config.toml
n_kv_head = 4
head_dim = 64
norm_eps = 1e-05
positions = "learned"
attn_scale = 0.125
init_std_qkv = 0.0312
init_std_down = 0.0045
lr = 0.00146
beta2 = 0.98
lr_head = 0.00828
grad_clip = 1.0
schedule = "wsd"
decay_shape = "sqrt"
batch_tokens = [65536, 131072, 196608]
train_tokens = 808700000
Each number is 50 + 12 x the weight over the matrix's rms, rounded and kept within 0 to 99. Layers, rows and columns count from 0.

# layer 8 MLP up, 1280x256, rms 0.108, rows 186-199, columns 0-255
31 71 38 47 55 44 67 57 67 41 61 56 50 57 46 47 35 49 55 43 61 33 31 42 68 40 64 48 36 27 47 42 66 45 40 28 45 51 40 35 55 50 30 66 80 41 40 46 52 39 25 54 42 61 61 57 75 52 29 57 64 40 55 55 49 39 66 55 61 42 51 45 53 54 40 58 20 47 25 45 43 26 45 50 62 50 66 47 51 47 61 32 52 59 41 34 32 63 29 41 59 56 69 48 57 38 62 24 51 67 43 39 46 54 48 48 29 57 41 39 51 46 37 67 54 67 44 35 46 38 57 50 56 45 62 58 59 49 53 46 35 71 52 39 45 60 64 68 47 62 40 66 80 67 21 28 49 52 42 64 60 28 47 44 57 58 54 42 35 56 33 34 38 68 52 45 64 37 45 38 56 56 60 64 51 59 62 54 51 65 40 36 61 57 55 61 83 40 55 79 50 46 65 49 60 47 69 59 57 54 66 45 56 42 52 30 67 36 61 46 47 43 47 27 45 44 39 35 52 50 60 59 74 48 33 45 63 60 62 37 67 73 39 41 50 64 75 45 46 35 33 53 63 71 55 42
46 60 57 73 36 49 40 59 56 64 28 50 65 47 78 48 52 39 26 62 42 45 56 47 52 49 28 39 55 49 50 45 46 57 57 64 59 28 55 56 70 47 56 68 61 65 45 48 36 57 66 43 51 59 41 50 47 51 65 46 43 64 52 59 56 46 45 50 54 45 32 52 54 37 57 33 57 42 53 50 53 49 56 52 40 49 54 65 51 57 31 48 48 31 19 62 60 52 72 44 48 53 53 45 52 34 48 21 42 38 46 74 54 46 50 75 71 64 44 56 35 55 60 71 47 59 28 39 43 46 58 46 42 44 49 63 44 51 48 28 58 51 47 44 40 40 65 47 38 66 33 49 51 45 61 43 53 51 55 51 45 79 52 58 48 50 68 56 59 64 33 44 48 56 36 53 47 45 51 56 53 38 25 56 34 53 49 52 63 14 50 50 25 45 58 65 29 56 62 51 51 58 59 24 52 43 60 44 52 55 52 56 48 50 36 41 65 55 39 46 48 50 24 64 60 44 41 54 52 46 44 31 57 40 61 45 66 65 66 48 72 45 53 62 53 70 46 42 36 42 29 28 51 51 31 55
51 41 52 67 50 48 34 47 61 58 66 48 68 51 47 41 38 42 52 55 32 41 33 38 78 72 30 59 53 35 51 44 61 31 54 50 46 51 57 64 73 62 40 48 61 43 44 45 54 20 45 44 44 42 48 38 53 39 72 49 54 46 48 48 66 47 52 51 67 62 58 34 30 63 65 39 51 40 47 61 44 64 50 53 50 54 63 43 45 43 61 56 50 30 47 55 61 34 54 70 37 55 36 46 61 53 30 49 47 61 40 59 58 39 38 44 50 64 51 30 44 46 55 51 48 39 48 53 63 55 61 60 40 33 65 47 37 50 56 43 46 70 62 34 60 52 55 62 44 67 40 30 45 65 36 54 55 58 55 46 41 38 57 61 51 50 65 28 57 59 45 37 43 51 39 50 48 64 39 54 51 57 67 33 36 89 60 68 51 47 60 51 43 58 65 53 36 48 51 41 40 45 60 52 46 48 32 34 64 44 58 56 68 42 44 46 22 50 52 59 47 41 48 42 48 36 59 64 48 68 39 33 76 59 53 41 48 54 60 49 63 31 53 67 52 30 58 47 70 23 58 60 60 43 50 30
41 37 57 53 67 67 48 51 41 36 55 46 66 56 68 58 17 30 49 49 57 58 44 74 50 52 20 67 61 37 43 50 64 39 55 55 60 57 61 60 36 49 40 59 46 43 22 30 57 52 58 63 39 54 53 42 48 62 75 54 75 72 34 49 48 58 38 82 60 44 47 26 51 49 65 51 25 37 45 42 48 61 52 50 56 43 43 43 56 48 57 43 47 37 33 28 65 50 55 49 66 35 63 66 52 42 51 51 31 55 74 75 73 36 37 43 24 36 59 64 55 60 71 60 46 53 62 56 60 51 50 58 55 46 59 54 66 62 50 57 54 41 71 42 44 45 48 47 31 54 42 38 57 60 56 37 59 71 43 28 60 77 64 64 27 67 56 53 42 33 42 33 08 49 58 53 43 47 48 40 54 41 55 51 21 30 75 48 59 66 44 45 49 74 38 55 54 49 48 54 45 52 51 38 59 54 53 46 73 46 57 38 82 52 46 40 34 28 34 57 64 36 54 30 70 60 52 51 42 46 65 52 35 46 60 47 33 68 53 34 46 49 51 45 51 49 29 47 38 64 43 21 67 38 46 19
77 53 40 74 41 68 54 48 48 56 44 48 73 51 50 36 51 41 57 44 51 37 42 86 42 49 44 52 50 41 56 41 58 40 43 43 48 56 58 61 39 57 34 53 73 31 41 51 56 64 54 27 43 50 52 55 57 65 55 50 46 51 58 52 33 50 50 53 55 41 34 59 66 51 52 49 51 43 34 47 42 36 59 57 55 68 61 57 27 48 36 43 52 58 53 49 42 62 41 46 53 42 52 38 47 57 60 24 54 64 48 48 55 52 67 60 44 40 40 35 62 61 55 45 59 68 30 65 55 25 51 45 33 52 41 50 45 60 59 42 42 34 54 66 60 42 62 66 50 42 50 40 44 56 71 41 69 65 55 36 54 44 50 65 39 63 56 62 41 30 30 56 45 60 50 53 66 30 59 52 54 38 52 55 49 39 51 59 50 68 64 46 62 38 38 55 76 40 45 49 44 57 53 57 56 41 62 55 50 47 54 57 79 52 41 46 41 48 65 57 61 46 49 41 58 46 42 46 64 60 71 42 59 55 42 38 22 56 40 46 61 67 51 55 49 32 44 66 45 56 60 49 46 36 38 29
54 47 46 47 53 51 55 49 43 30 34 48 52 42 52 59 55 58 44 49 67 57 57 73 50 35 37 67 56 35 54 54 42 55 45 51 49 64 60 60 46 49 44 37 66 50 50 63 46 46 43 38 33 25 39 57 60 51 60 57 42 47 51 59 53 62 55 49 57 53 47 45 57 74 42 47 61 39 53 53 35 62 58 44 58 44 32 43 46 49 58 47 68 68 41 44 43 57 86 27 53 52 44 67 51 45 53 47 58 51 54 46 54 41 41 48 46 47 40 67 35 47 63 49 39 72 44 53 37 36 55 48 31 39 50 47 46 65 65 45 58 67 61 49 36 40 51 61 46 50 55 49 40 47 42 51 52 58 52 41 58 52 48 62 46 53 51 40 49 32 60 64 46 53 51 52 61 47 72 47 61 48 43 57 61 34 42 41 48 47 45 50 42 55 58 47 44 61 47 71 55 63 47 27 60 45 50 64 37 42 54 67 45 39 37 45 63 44 50 61 38 50 47 51 62 70 33 59 44 36 55 23 29 50 43 52 65 46 36 31 53 68 51 62 49 44 38 65 60 37 53 55 41 56 43 45
47 55 58 46 77 33 39 61 57 34 35 37 60 57 34 43 55 70 45 46 58 69 51 53 50 38 48 48 69 41 50 67 37 41 54 56 31 39 64 52 33 61 57 50 57 44 38 67 44 42 37 68 54 59 60 48 41 66 47 49 46 69 55 80 39 63 49 58 55 48 31 51 40 68 53 44 40 34 54 55 45 55 46 49 41 30 50 61 48 47 61 39 57 45 65 54 45 56 36 63 61 58 66 52 59 43 56 55 53 59 57 48 44 49 32 61 30 51 41 25 45 49 43 52 56 52 59 44 38 51 56 58 49 52 61 51 50 33 64 49 46 67 59 49 47 53 43 50 50 57 65 44 38 45 36 66 66 64 32 57 57 49 47 42 52 45 50 41 48 48 48 66 50 54 47 53 63 46 41 43 61 48 35 37 50 58 45 38 46 55 53 49 50 54 45 35 57 40 58 52 66 42 39 56 39 53 41 41 59 38 45 45 51 45 61 43 50 36 52 59 55 44 41 55 47 37 33 47 69 61 59 30 45 55 55 54 66 43 47 15 77 57 36 50 39 48 47 55 37 41 34 44 61 58 57 47
41 30 37 56 42 49 52 59 40 29 65 52 72 53 54 74 49 32 34 34 49 51 35 51 56 19 57 74 59 61 52 39 47 50 51 48 45 52 47 46 70 52 43 46 35 55 35 74 46 47 48 29 49 65 61 25 52 49 54 59 43 72 39 53 38 66 51 43 73 49 38 18 33 63 46 35 37 41 60 54 42 52 52 38 40 46 48 66 44 60 71 52 33 40 56 42 48 65 56 63 59 54 50 60 62 20 29 44 45 58 53 61 60 39 30 57 41 55 47 30 53 48 49 52 86 41 45 40 56 33 52 73 66 31 67 54 65 40 45 46 47 60 46 51 48 48 67 63 49 54 49 39 62 56 38 60 62 62 51 32 67 47 56 38 53 55 46 40 53 42 53 65 61 60 52 51 41 55 33 36 60 48 55 59 50 55 34 56 65 65 62 30 65 50 49 43 51 39 47 52 67 61 43 33 55 62 57 46 65 47 51 48 62 54 43 43 38 40 53 71 67 43 44 58 38 60 40 63 61 51 57 48 44 49 45 48 58 60 50 36 68 48 43 43 56 44 49 48 57 37 34 43 61 35 67 35
60 35 54 63 42 60 60 61 60 63 57 46 36 42 58 41 63 47 48 52 47 69 34 81 68 54 55 61 46 56 69 34 63 39 40 66 54 60 69 47 53 59 37 48 66 59 48 50 30 52 50 36 35 50 53 39 43 53 49 46 40 38 47 43 63 56 50 53 52 45 47 58 59 63 57 37 24 47 63 54 56 51 56 56 79 70 58 68 28 37 18 27 57 47 49 39 59 55 55 44 48 48 59 65 46 32 49 46 55 61 56 52 58 52 50 38 48 46 45 33 48 36 68 47 49 64 37 38 46 29 53 40 36 48 49 28 45 62 47 43 55 63 49 53 58 42 55 57 40 58 32 60 44 49 61 57 67 59 48 38 78 64 50 55 46 37 48 36 52 40 40 39 56 52 51 36 43 41 61 65 48 41 40 35 53 39 52 37 40 51 50 35 55 50 27 43 48 45 48 49 44 60 42 64 46 48 67 41 28 47 55 61 60 47 43 46 51 59 47 48 41 46 41 40 62 49 48 44 50 75 71 39 50 57 45 38 45 57 44 51 67 67 60 57 64 58 58 55 33 61 39 51 64 34 38 52
61 55 43 54 42 45 50 60 42 53 47 51 46 52 42 68 36 37 55 57 26 51 50 56 68 43 66 70 29 31 47 35 53 36 22 60 55 69 41 58 54 47 53 75 33 35 54 39 55 65 64 55 41 41 45 22 56 40 63 37 64 49 52 68 48 65 49 45 54 67 51 47 52 57 53 54 48 44 54 46 49 28 58 56 44 41 58 42 54 58 48 46 57 30 44 75 42 41 48 52 62 34 51 40 52 53 48 50 37 54 38 55 41 43 30 47 40 40 42 55 38 61 49 45 70 50 60 55 55 39 53 52 62 53 42 59 62 57 59 46 37 48 55 44 55 52 71 63 42 56 32 37 52 58 48 58 52 42 43 51 44 65 59 44 43 49 52 40 37 60 42 44 43 52 48 44 49 48 44 58 53 54 51 48 43 43 53 40 42 57 47 46 36 56 44 72 40 54 64 68 30 44 46 39 69 30 42 59 48 39 59 52 65 52 63 45 67 57 48 44 56 46 54 43 43 64 42 57 59 60 47 26 70 68 46 43 64 49 53 41 39 44 43 51 53 57 66 65 52 78 46 49 61 48 37 54
34 34 64 28 71 47 63 56 51 44 23 28 51 66 52 30 58 38 15 55 63 55 44 27 57 57 50 53 54 41 74 61 36 54 47 51 18 53 43 79 45 54 38 58 49 37 59 50 39 47 44 68 48 60 43 38 76 82 40 45 57 73 64 59 46 35 55 53 48 47 44 52 40 46 32 57 49 39 56 63 40 39 58 56 56 54 58 49 64 48 56 34 51 40 54 56 36 71 64 40 42 44 64 59 46 50 44 40 34 58 66 41 61 46 35 55 55 51 54 54 39 47 57 58 48 54 46 38 57 58 56 51 51 51 71 27 86 58 54 59 47 52 59 59 31 52 48 59 40 36 36 41 63 64 59 76 77 42 38 41 46 58 51 72 24 61 42 62 41 27 59 39 45 52 43 38 42 27 50 56 54 28 58 42 46 44 87 38 76 52 44 50 67 62 43 43 60 59 49 46 37 52 45 47 71 46 42 25 78 56 65 37 65 44 53 36 60 46 18 59 38 34 54 46 42 45 34 47 27 56 42 62 52 66 53 47 32 45 58 39 35 55 57 71 39 44 48 56 40 42 46 58 69 65 68 51
45 72 28 55 49 46 47 38 42 52 31 80 42 36 43 49 45 58 62 42 53 52 58 64 62 65 41 52 44 42 57 51 36 35 43 55 41 47 51 46 58 52 40 75 49 49 55 80 41 57 49 55 41 35 49 48 50 61 54 72 49 61 43 68 59 45 33 55 52 43 61 49 41 68 48 70 66 27 57 52 37 44 55 30 59 46 40 65 39 46 56 65 50 57 51 40 67 51 70 56 43 33 47 47 61 65 19 50 40 52 49 55 78 59 29 57 52 43 37 30 49 51 61 45 58 37 55 68 35 42 50 58 49 37 60 49 44 53 50 44 35 57 54 50 63 56 52 50 54 67 21 48 55 28 75 59 56 51 58 68 54 64 36 49 34 29 41 53 54 37 43 39 41 55 36 38 53 55 55 44 47 51 62 42 57 43 55 78 61 47 53 69 41 70 45 80 36 47 45 50 49 38 57 37 29 44 58 57 55 49 68 54 42 53 42 38 31 59 45 24 54 38 49 60 29 46 46 69 33 60 33 43 45 37 31 41 63 46 66 48 46 41 63 57 68 65 45 53 47 55 62 76 48 53 75 40
84 58 55 54 52 57 42 57 69 25 50 44 65 31 49 55 39 56 35 35 69 40 48 72 61 45 33 41 59 57 48 33 58 57 52 41 58 54 56 43 36 68 44 37 54 66 68 45 40 23 35 37 37 29 58 40 54 49 81 47 67 52 55 43 56 62 50 54 50 58 68 51 50 40 48 46 53 46 32 34 44 79 67 33 72 34 52 55 37 59 32 61 51 62 49 45 63 47 54 54 68 45 30 51 46 49 62 33 64 56 58 82 44 53 42 47 38 52 35 44 33 51 56 47 67 48 16 54 30 44 56 82 55 34 47 33 51 45 51 62 30 45 74 45 40 39 54 64 50 48 35 58 60 18 55 22 64 67 50 44 56 38 52 60 44 46 54 46 33 56 33 66 49 70 36 54 31 33 33 62 64 46 52 56 43 51 43 50 76 38 52 62 24 60 67 56 50 56 64 54 72 53 65 47 81 52 55 37 46 50 51 97 49 64 39 46 71 48 80 52 43 43 32 67 53 63 49 49 24 45 39 49 49 44 42 44 61 68 40 41 71 59 52 50 62 26 31 65 59 38 58 51 31 31 61 42
55 56 49 58 51 41 29 51 50 45 52 51 51 41 39 52 56 64 28 44 68 64 49 46 69 17 58 45 39 47 65 44 58 59 51 38 67 48 55 59 54 57 59 52 40 33 44 62 37 67 56 26 41 27 41 35 53 51 47 74 50 52 42 63 59 64 79 38 51 39 57 35 72 71 68 60 41 40 52 57 39 60 46 33 43 30 54 49 59 49 21 36 80 38 58 55 30 39 73 73 41 62 81 32 58 41 31 49 21 59 17 84 85 55 58 55 59 63 62 50 54 44 67 68 57 62 40 45 66 36 57 46 37 50 45 64 48 15 59 55 63 58 61 57 39 41 65 63 42 46 55 48 67 45 46 33 50 42 50 59 43 79 61 59 54 51 92 47 72 45 37 52 41 49 33 39 32 35 31 75 61 36 58 59 26 48 37 40 50 33 52 89 60 44 45 75 49 37 49 86 48 60 29 42 29 69 45 54 48 58 63 57 52 52 42 43 68 46 52 57 36 41 35 36 54 56 56 28 41 57 60 47 57 65 40 51 27 61 40 37 52 57 44 54 53 48 67 52 57 58 30 54 43 52 29 32
# layer 8 MLP down (transposed), 1280x256, rms 0.101, rows 186-198, columns 0-255
44 28 63 45 50 48 54 63 43 57 52 35 54 64 54 39 40 58 71 61 53 42 49 34 34 47 54 57 71 41 63 76 48 64 58 39 46 54 70 39 39 67 55 47 73 43 63 16 39 77 65 62 59 49 45 48 41 45 53 81 42 62 53 45 58 54 39 42 53 55 36 57 59 56 66 71 49 40 61 64 35 52 39 41 46 63 64 79 53 44 31 55 31 62 48 68 45 61 27 48 44 50 73 43 36 27 76 27 39 54 64 51 44 59 48 50 36 52 45 36 47 44 42 58 33 32 47 54 34 41 48 32 55 63 50 37 48 29 26 63 34 48 67 44 64 44 58 49 47 39 33 64 48 51 39 40 43 62 44 64 58 58 48 36 48 54 66 60 34 43 43 64 60 66 67 43 30 41 58 49 53 46 52 47 68 74 48 34 66 61 46 50 63 47 64 49 31 62 68 51 39 43 49 42 49 43 60 43 65 53 27 29 67 54 48 50 61 47 74 44 57 62 42 39 39 44 43 11 23 37 61 44 47 45 49 43 53 39 54 43 56 50 55 78 47 45 68 28 38 50 58 31 36 55 50 57
55 53 40 54 49 37 30 60 49 24 40 38 51 50 41 49 70 60 58 61 28 50 59 46 48 48 49 30 60 54 35 47 47 38 64 32 46 50 55 28 51 51 42 55 48 60 49 53 50 50 31 52 69 52 59 34 39 56 32 50 51 43 50 72 35 40 39 70 42 60 62 57 53 39 57 37 55 43 57 60 44 61 52 60 58 21 62 72 58 34 63 65 69 59 43 51 58 58 48 37 60 72 59 56 50 42 48 28 60 39 43 61 44 79 46 52 51 51 49 41 50 60 48 37 37 36 55 52 56 53 52 89 45 57 62 51 36 61 45 44 62 57 27 55 51 59 45 57 46 43 25 40 53 33 53 37 48 29 57 50 55 61 61 53 49 36 53 60 55 64 34 56 54 44 58 52 30 39 61 35 54 42 57 85 49 41 57 57 44 50 46 56 43 43 44 38 57 58 51 68 47 53 42 57 62 49 53 67 59 59 34 36 68 36 60 39 46 61 52 40 41 51 47 55 72 61 52 43 60 46 34 45 41 68 60 59 42 55 49 53 51 50 62 52 35 54 39 49 41 32 47 44 39 47 59 66
32 37 64 55 46 64 41 22 58 54 44 48 62 35 57 36 47 53 49 56 61 45 49 50 59 59 68 38 74 38 54 56 54 38 56 55 27 53 59 49 48 45 32 59 62 49 44 52 44 45 40 67 42 50 39 60 41 58 38 53 46 33 67 34 52 51 59 35 65 48 45 51 58 47 51 60 43 48 40 54 58 35 56 47 45 48 37 36 51 47 57 18 41 42 40 53 50 51 55 40 47 43 69 52 45 45 63 55 52 39 52 51 55 54 56 43 42 44 64 54 57 43 37 54 65 48 36 62 43 42 43 52 40 58 53 60 43 61 60 57 59 51 47 59 53 52 52 48 62 63 59 57 38 45 61 40 50 44 65 61 64 62 69 36 67 60 41 41 47 44 54 59 51 50 51 81 45 59 54 54 33 53 52 48 40 56 72 60 49 51 55 45 37 47 34 44 27 33 38 46 51 53 64 52 52 53 29 53 60 55 40 51 54 61 49 53 57 52 51 60 66 53 45 38 30 47 39 56 56 30 61 56 54 48 59 50 28 64 48 42 53 64 43 31 54 54 54 47 50 47 48 41 41 40 69 60
55 62 55 50 61 49 62 47 43 53 46 43 63 67 47 44 47 44 69 49 39 52 65 60 40 28 58 48 31 45 53 58 14 49 46 52 74 52 79 36 73 23 62 51 52 40 53 55 47 35 45 46 26 18 60 38 58 75 58 63 52 47 50 50 53 50 53 25 68 60 48 47 46 72 35 66 59 38 55 42 46 58 54 36 73 42 48 56 72 20 32 79 43 50 37 30 77 51 53 25 63 33 51 48 54 30 53 25 67 32 50 54 52 40 54 64 38 61 08 43 54 50 70 35 48 71 42 29 41 44 42 37 52 48 44 40 46 68 66 59 44 50 59 68 57 77 65 58 64 58 41 51 30 56 51 54 44 27 37 46 47 49 48 38 58 67 40 44 46 32 54 47 56 46 52 53 55 54 49 50 49 35 30 38 48 34 65 46 65 57 69 46 38 40 48 41 56 56 57 41 88 58 55 73 57 45 47 45 48 57 53 34 57 44 42 24 40 51 57 48 55 55 38 55 40 43 68 78 44 60 79 35 49 64 51 49 70 31 33 21 32 70 55 48 61 84 25 66 45 51 73 44 42 59 62 52
48 58 52 57 38 54 34 59 65 50 58 51 40 45 64 68 50 54 49 40 42 40 40 45 48 59 49 47 60 74 33 55 47 47 54 41 55 44 48 43 43 42 59 44 45 48 53 40 58 60 51 50 41 58 44 47 43 59 38 45 28 57 36 42 46 35 62 48 24 57 78 43 43 58 52 46 47 38 52 52 41 60 55 32 43 42 52 40 39 67 57 63 53 54 47 54 59 44 52 38 44 61 55 56 51 35 51 58 33 59 45 43 48 51 43 49 54 25 60 59 63 52 48 40 49 48 69 63 43 83 40 48 49 41 43 39 39 38 50 40 48 62 58 53 43 60 36 56 58 42 51 48 48 47 58 48 53 65 49 58 58 65 41 41 62 38 55 56 50 54 58 65 40 31 43 47 50 62 31 47 46 59 64 40 47 53 52 76 49 37 45 51 56 54 69 60 47 46 82 38 50 46 46 35 61 41 56 85 49 52 40 61 49 64 55 85 48 58 46 65 51 48 46 56 35 34 48 57 28 65 45 35 55 43 33 49 75 43 46 48 50 42 53 29 47 42 51 44 57 49 45 37 53 56 70 59
75 66 47 57 73 58 64 56 42 41 48 42 64 47 48 54 48 48 53 44 60 49 64 69 28 34 65 27 65 50 50 47 62 48 40 48 48 64 44 34 57 32 52 33 41 63 42 42 75 49 43 37 56 53 39 62 38 51 51 30 18 58 51 34 43 29 46 68 47 53 49 62 53 60 59 30 58 56 32 38 51 44 64 52 52 68 42 57 45 41 29 42 40 53 51 62 71 48 67 43 66 45 55 43 49 50 51 54 49 54 45 65 53 54 45 55 52 31 52 42 55 43 58 35 48 52 60 53 49 51 54 73 57 60 46 47 64 51 38 58 38 41 38 49 39 51 58 63 25 53 57 61 43 56 58 51 54 57 44 44 43 57 52 34 35 44 48 58 37 40 55 37 54 37 57 50 50 49 38 50 48 45 53 51 45 44 54 46 31 58 39 50 31 42 57 55 37 67 61 51 48 55 54 45 77 72 52 65 49 32 35 38 43 71 77 47 49 60 43 55 27 52 52 54 60 56 49 42 43 41 47 45 40 48 41 49 54 54 42 45 42 38 51 40 71 54 56 63 52 50 51 54 52 48 29 37
35 46 49 52 61 46 66 37 55 49 45 37 53 48 54 42 56 70 39 46 60 45 54 54 46 63 45 46 57 42 47 53 57 61 54 50 43 49 60 59 35 45 47 43 52 44 50 60 52 44 44 69 58 58 57 53 51 61 39 43 58 66 69 67 58 51 51 49 57 46 48 67 51 51 25 60 61 45 49 54 53 35 58 65 64 56 49 63 53 56 64 57 55 45 28 58 49 44 51 54 49 62 46 32 43 42 53 60 43 43 58 45 39 62 50 43 51 67 65 38 47 45 39 49 56 48 49 39 38 44 45 38 46 43 50 39 40 39 51 50 50 56 67 49 52 46 42 34 45 42 54 56 48 56 59 63 48 37 58 44 35 52 41 45 45 52 46 49 40 50 32 64 57 56 41 50 43 60 51 55 50 47 32 64 41 46 50 50 58 44 49 52 42 63 46 46 55 55 51 40 53 48 39 50 43 61 58 69 50 42 57 45 33 48 62 31 64 60 45 33 32 76 46 39 67 62 46 43 56 59 56 51 42 39 56 51 54 57 47 57 52 51 44 49 58 46 52 56 46 37 61 41 55 61 39 33
57 50 49 48 73 48 26 53 49 31 56 17 54 46 40 60 37 52 50 40 63 51 51 37 71 49 61 61 40 36 62 26 45 43 37 54 54 51 46 55 52 59 41 47 56 52 54 38 62 54 75 43 41 61 37 60 43 31 66 40 43 40 64 62 37 50 46 50 56 64 58 45 35 42 58 48 41 61 53 50 47 47 38 60 45 54 53 54 64 45 58 35 49 52 74 45 56 45 72 41 56 35 39 51 52 56 69 49 56 57 43 53 42 49 62 65 46 41 45 49 45 73 43 56 54 59 63 65 73 32 53 62 40 43 48 56 50 61 31 59 45 33 34 52 40 57 59 51 43 68 49 65 33 50 61 36 50 52 37 53 39 55 40 54 57 58 23 53 74 46 60 34 70 32 45 39 51 46 62 44 49 31 61 59 42 56 62 45 57 54 39 61 60 33 66 52 48 49 51 39 16 68 50 45 45 40 48 39 59 49 47 57 51 64 24 40 51 69 49 41 53 65 64 53 34 65 55 48 66 37 36 35 64 55 51 56 45 30 46 49 42 50 50 48 43 61 42 52 57 70 46 50 53 38 47 54
41 69 47 68 47 53 35 44 56 61 52 32 33 59 51 38 45 48 33 25 33 59 51 53 42 51 60 55 41 59 25 37 33 32 53 41 55 39 61 54 50 51 43 59 45 59 30 50 57 29 50 42 51 59 51 47 60 56 46 47 34 37 55 39 46 50 64 47 60 54 50 29 54 45 61 46 55 49 43 50 29 43 57 39 42 49 49 43 49 57 54 48 53 49 43 52 45 40 55 50 44 37 53 65 41 44 56 50 42 37 70 50 45 49 53 62 39 42 66 53 53 45 44 47 41 77 48 58 48 64 46 56 65 60 82 78 57 68 48 52 55 40 55 44 57 48 29 44 65 48 68 53 37 44 48 40 58 59 47 60 46 36 65 46 53 60 56 44 43 49 43 63 53 34 63 56 53 62 53 54 61 40 41 28 44 58 56 51 50 50 28 48 58 55 43 60 50 49 49 31 48 52 55 58 52 47 57 71 55 31 48 47 50 51 43 55 82 59 39 72 51 60 48 49 48 47 55 71 76 49 49 42 55 45 38 52 46 46 50 47 44 56 58 31 52 62 41 53 50 59 59 45 58 50 46 52
56 38 43 32 37 49 52 45 51 52 40 41 38 44 49 49 43 54 46 59 43 59 49 52 52 64 55 44 50 64 35 64 58 53 44 57 61 63 52 49 43 39 53 55 57 61 56 49 43 61 49 48 41 56 46 52 40 46 72 30 31 46 46 49 60 48 39 53 46 49 60 34 40 53 49 41 42 49 44 51 58 59 36 60 63 51 54 58 50 47 42 54 39 71 47 29 51 47 39 56 43 43 37 56 49 41 43 32 45 45 53 50 36 55 49 46 70 55 52 44 55 50 44 56 34 42 58 40 44 51 46 41 49 40 33 51 55 45 55 42 65 75 50 29 48 55 39 33 48 50 55 28 54 42 66 50 34 44 65 66 49 49 59 60 58 61 48 63 64 33 55 38 52 58 50 62 55 52 51 57 40 62 67 71 47 73 39 56 46 27 43 52 41 57 74 46 52 60 71 36 43 37 37 45 37 53 34 43 45 70 54 51 51 56 54 70 51 53 52 49 35 77 49 51 74 59 44 47 48 44 48 51 53 57 58 35 58 57 52 41 57 50 60 65 53 60 45 54 62 34 57 64 58 48 50 54
39 62 45 65 66 71 62 38 57 38 49 51 22 39 42 35 44 32 45 19 50 58 72 63 48 50 41 26 39 24 30 55 43 41 40 33 87 50 51 61 58 29 30 56 51 57 56 48 44 43 54 49 59 60 38 47 49 34 63 83 60 34 29 37 63 47 35 56 42 68 49 37 66 70 49 50 52 46 63 65 70 60 65 43 39 44 47 48 57 22 49 37 29 43 43 37 48 33 38 51 53 51 46 44 48 55 79 70 73 47 53 49 27 45 42 55 50 44 62 48 37 63 32 66 42 46 47 41 34 40 45 41 52 63 80 46 32 62 54 53 40 35 25 38 66 55 57 54 54 73 70 52 46 37 49 62 40 58 54 71 50 59 40 47 72 43 49 60 63 57 69 64 63 68 48 85 48 34 54 49 53 50 50 55 42 75 27 61 44 66 52 72 50 52 52 46 39 13 51 66 29 48 53 49 34 57 44 52 39 53 49 38 47 46 44 61 60 60 82 38 35 60 69 55 33 69 55 45 55 41 64 51 45 57 39 56 48 57 38 32 78 47 40 60 71 44 39 45 40 54 49 30 74 46 51 61
52 39 14 49 61 71 42 55 53 57 47 73 53 66 50 60 48 67 55 49 50 49 42 76 53 38 42 71 56 53 76 64 47 39 42 31 42 55 62 57 52 46 33 52 52 47 56 55 60 64 56 60 48 42 43 62 42 55 54 42 32 57 56 53 53 36 52 55 44 34 56 41 59 45 53 38 28 40 52 61 61 53 31 39 37 64 40 59 54 47 62 31 53 46 50 46 55 50 42 67 51 64 38 47 60 56 62 43 36 44 64 50 38 55 53 45 51 49 50 64 29 46 38 61 55 63 37 46 66 47 51 43 47 49 69 42 49 34 44 53 48 47 48 42 46 57 43 45 55 40 48 48 42 35 34 38 54 62 62 49 39 54 38 56 57 35 48 49 38 37 46 35 53 42 33 46 49 50 51 44 40 64 49 42 37 66 44 62 56 57 48 57 36 30 67 52 53 60 47 69 36 58 52 48 45 56 45 60 54 62 45 43 53 34 48 47 50 59 59 45 57 54 48 41 42 31 46 72 45 53 40 36 46 43 56 54 64 77 56 64 67 47 70 57 45 55 52 50 57 54 62 64 48 40 38 35
47 67 50 38 71 43 34 31 29 74 67 61 56 34 60 59 51 53 73 54 58 24 40 48 58 73 57 51 41 39 46 39 41 40 50 65 64 60 59 35 60 48 28 69 48 40 45 41 38 46 63 71 31 31 53 67 51 56 51 42 48 50 41 84 61 40 54 57 24 46 47 50 54 62 53 40 55 59 41 55 37 49 38 55 62 67 48 38 77 47 68 53 54 49 42 49 54 28 63 55 41 44 24 53 60 67 81 54 50 52 60 59 58 19 58 21 57 47 60 58 59 45 56 29 53 67 59 53 68 65 45 52 37 20 31 41 47 51 39 16 37 33 63 51 62 27 36 23 47 60 71 42 70 54 59 49 40 71 54 45 35 53 39 59 45 64 60 54 57 34 72 39 45 51 46 50 66 59 51 25 36 32 80 57 66 53 41 56 27 28 47 54 72 59 69 65 33 60 29 32 31 57 60 39 38 57 56 51 25 54 58 42 38 59 40 51 16 42 37 52 59 63 44 38 28 51 44 56 61 66 38 51 41 74 45 56 65 39 73 57 69 43 55 44 81 39 52 62 51 64 44 32 48 51 45 38